Weights of a small GPT-style language model, trained from scratch on English Wikipedia.
Size: 12 layers, width 256, 2 heads of 128, vocabulary 8192, 13.7M parameters.
Architecture: LayerNorm before each block, learned positions, untied embeddings.
Each number is 128 + 32 x the weight over its row's rms, rounded and kept within 0 to 255. Layers, rows and columns count from 0. Numbers have three digits each. The size before them is the row's rms in percent of the matrix's.

# down: layer 7 MLP down (transposed), 1024x256, rms 0.057, rows 205-241, columns 128-159
# up: layer 7 MLP up, 1024x256, rms 0.0571, rows 206-241, columns 128-159
down205 103:090173098185164104133130107163103133165099114092141112125162134136123137134088076121106184143103
up206 109:166088142099187104083110114126134087118069152173159087150101152102124183163151107097112135140137
down206 101:193090197143084062124122107140144111094085068117121128161102120099108104068124122142122116126169
up207 102:106148124167052079118154092109138104175153129187127128152118210086120137107132134107137166040068
down207 109:170153106182131141081157104112120129088109132070159111110188098083199090144128127106175066132139
up208 104:103137113145101120058149113067139122147151110138104131188103058120126135096188163131171122096145
down208 102:064129141160107111123152139174187125130106133157083170092191192053138098167131160142109121126159
up209 092:123134155125106148133115066121096148146090100125121100151158109113127114077088140149075140121144
down209 090:090112066084162108096117115152089135156163075106172177104139151067119123127174110091129116157140
up210 101:167121126064183202096134109177174149101176102104111092154082148119104096132137074153115142166141
down210 098:084136162145077069151159138116164098138048129162190149149137155166136156098167146095127074128095
up211 093:131144155108153122158084082163166132191081116077088092127140105045140159087121120074117084169122
down211 102:123094180115103157117122107089192085092124177188101113147130123143080141119134122087178144156118
up212 098:094162119130092116129119148115125135101152132096055070066128084161135094144073122155153124149071
down212 094:172153204163137106121131083134204125205082126131215173118151125139180123136118065141081105152168
up213 095:130150093143160112052117142079163152080135093122164110155114147145114120141119154118093170070140
down213 098:134089131154118136173092227150128123126126197107124114121105143097138122141047089113134125152074
up214 104:173142172156109124139112123167100133140138083131200174157122137118164145166179117080159194139147
down214 103:115102106128133082122185074104200126089116161101145100106116151139125151097146190135125125086171
up215 105:091165120148115103148114148155142148178081139150111164122171109143132117132143135116116107161092
down215 098:100093141075148108136129125136099143063112155162138127101148138094117106136069190149128153155062
up216 098:155117113074134134063133101148177111126127155067095144142136140125080159187137168160081073129156
down216 105:122121151167157119157112165177123143089128125193178151131169135153136096106133150069175116125131
up217 104:116160150140160123085103162154129086161165109118098088120073127150120116177108112089121120084128
down217 113:134110110099127123122218122155152129060133133120173085111114111100150071071069214156159162138132
up218 104:136136106103115174103147128154143127133124112153103084114102143173117114069162083095150125090140
down218 097:112171156125154114107182128140089145154134118186086156128159083142119158158108105115178085152201
up219 092:142105138124148119140161114115126104158102207146099139111082067179097128114084122136166084127142
down219 098:133149087164098084126112161172134133128148136106193170102173202071092093139129120148156151105124
up220 100:173077106099096146165165135107136085134148170162112093135127074130134142156130129045119153159155
down220 103:117134098147122134098080119132086128122064117137070124109111109117101112112103125172144145140150
up221 095:118104076137132113185109149175150138100114214137069106137189058150162076095168173154090137109150
down221 099:115124148146163126114140144135117118160158112087219154126097158096112126162128097114133149185166
up222 103:129107076148135136087120136174100134123114139082135083062091063106131100159114115116167123076172
down222 108:168087186145157134181139145147122137153076132088103099079126127107075083111144126112163157170103
up223 100:123055103084137161162112163169134100176185082171081170084095119147123128113165159147129096061111
down223 106:134150181049117113133168186113151182157145112082064093144176094147125072149161163113150128088143
up224 106:104091120181119086111158114097186140065193089118130113143117144175172169052110132122115093112146
down224 104:173138081100125145122152139170201131127133182136132138120125114107126135080115162136148136086162
up225 096:095077090176067172094145178102127149089152158094120130111137123088152081130105131125077179140179
down225 100:140135184113188131140083146127120168140056096123141109118139098125150162103132079121161066111151
up226 096:123138142118104136100159123094147109097147123129114134127123120164160093078114153158114089153118
down226 095:103153156107139121147111171081166137101098148140142084089069120091119121096078041134181096092124
up227 100:170154079107139063136143095135146130128193153133131167150128076109122116111171181139159141125131
down227 094:129085186152181166154160142156166113104050120095128172104107143145143122138116102096090148088153
up228 089:142116110152055085103151138117138092091133124119117152170143176150114079131166126072102140151070
down228 092:113135132091142087077143072179160162090070188136133130131132050140178135055149153156188123121189
up229 099:127162158090113074112151097131155159113109115107128113124152112098171109150160134136067119169128
down229 095:124098126058097188158148190112152126122124136178095146188071128133149153089093122125171128068126
up230 096:107167175084139092122122149160093127116093149161064080181137104073130055079130134161114229090080
down230 093:139069106214189081134167126141175188129155127101165120115084177101077148140150135148152064182129
up231 120:186123139138174101099139107166121130143127075077159153127106097151119140132157155094095097183117
down231 140:107079114121146091062160116131140109159157162122148137156179081129083113111195141108114110146112
up232 100:160129158106148114161120161135116160137123122136140132177075101075129123066201087107149165133103
down232 105:136093104168109172119122184157092132086132073058184111146122134080153098151099082152088108145157
up233 096:149121191158120071116156143176094134171079078147126138081174153165132117090073057180104082133150
down233 116:077165165092149108178114145111068107086155163172122051174109080144119144125054108133120100162099
up234 102:141106138157094127120105088101135119157169135087133136134112104089139152113027127098125096094117
down234 098:130146135153108119118131132153082150092078131159106107155182155154100167134192101141168126109085
up235 101:136167113143157140119152073158159112118099095151149148075107145167109116120122132107070115162139
down235 095:117134215142117150119099148113119126107203184078068139139140097137139118125183077139156104086144
up236 096:115145144147089081136127117114099092174131162138105153133131142145182135122168125082031079129069
down236 108:110085117184054150147079149168152083111115176112100154122163133090123115125095118113140082122108
up237 099:086055101112118110130160091167129111151064117153135143113059077095150101132091140099053137150109
down237 101:146152133125145117088094089099202180199139127131056128161113187095099109123163134187131144162110
up238 098:139195112139138117104200090121160125132141173108185152125146099145128178102144142131137103138131
down238 093:135088154137089146093107083139111137209143052197099135200188154121088117143149164169116103119104
up239 103:150130133156162157123138132097089169098140118181085111079118045160167107130135107134114141118132
down239 100:096134141116094107177150132149094097125132109113182170084124139161126128144110138122120108132133
up240 095:168090150124101149090131211060102102143100143125155167139166127171148115176093143077191130158092
down240 099:135177169134125141173166081102146139068146142158135145114123174119126131165138111159058141091183
up241 100:154091134079128078147077073104137175117131100119063116093099084109129137140113079122099195133084
down241 099:117189086133196158110148177147070106175130136095129198135091128156130165104127097079146105074100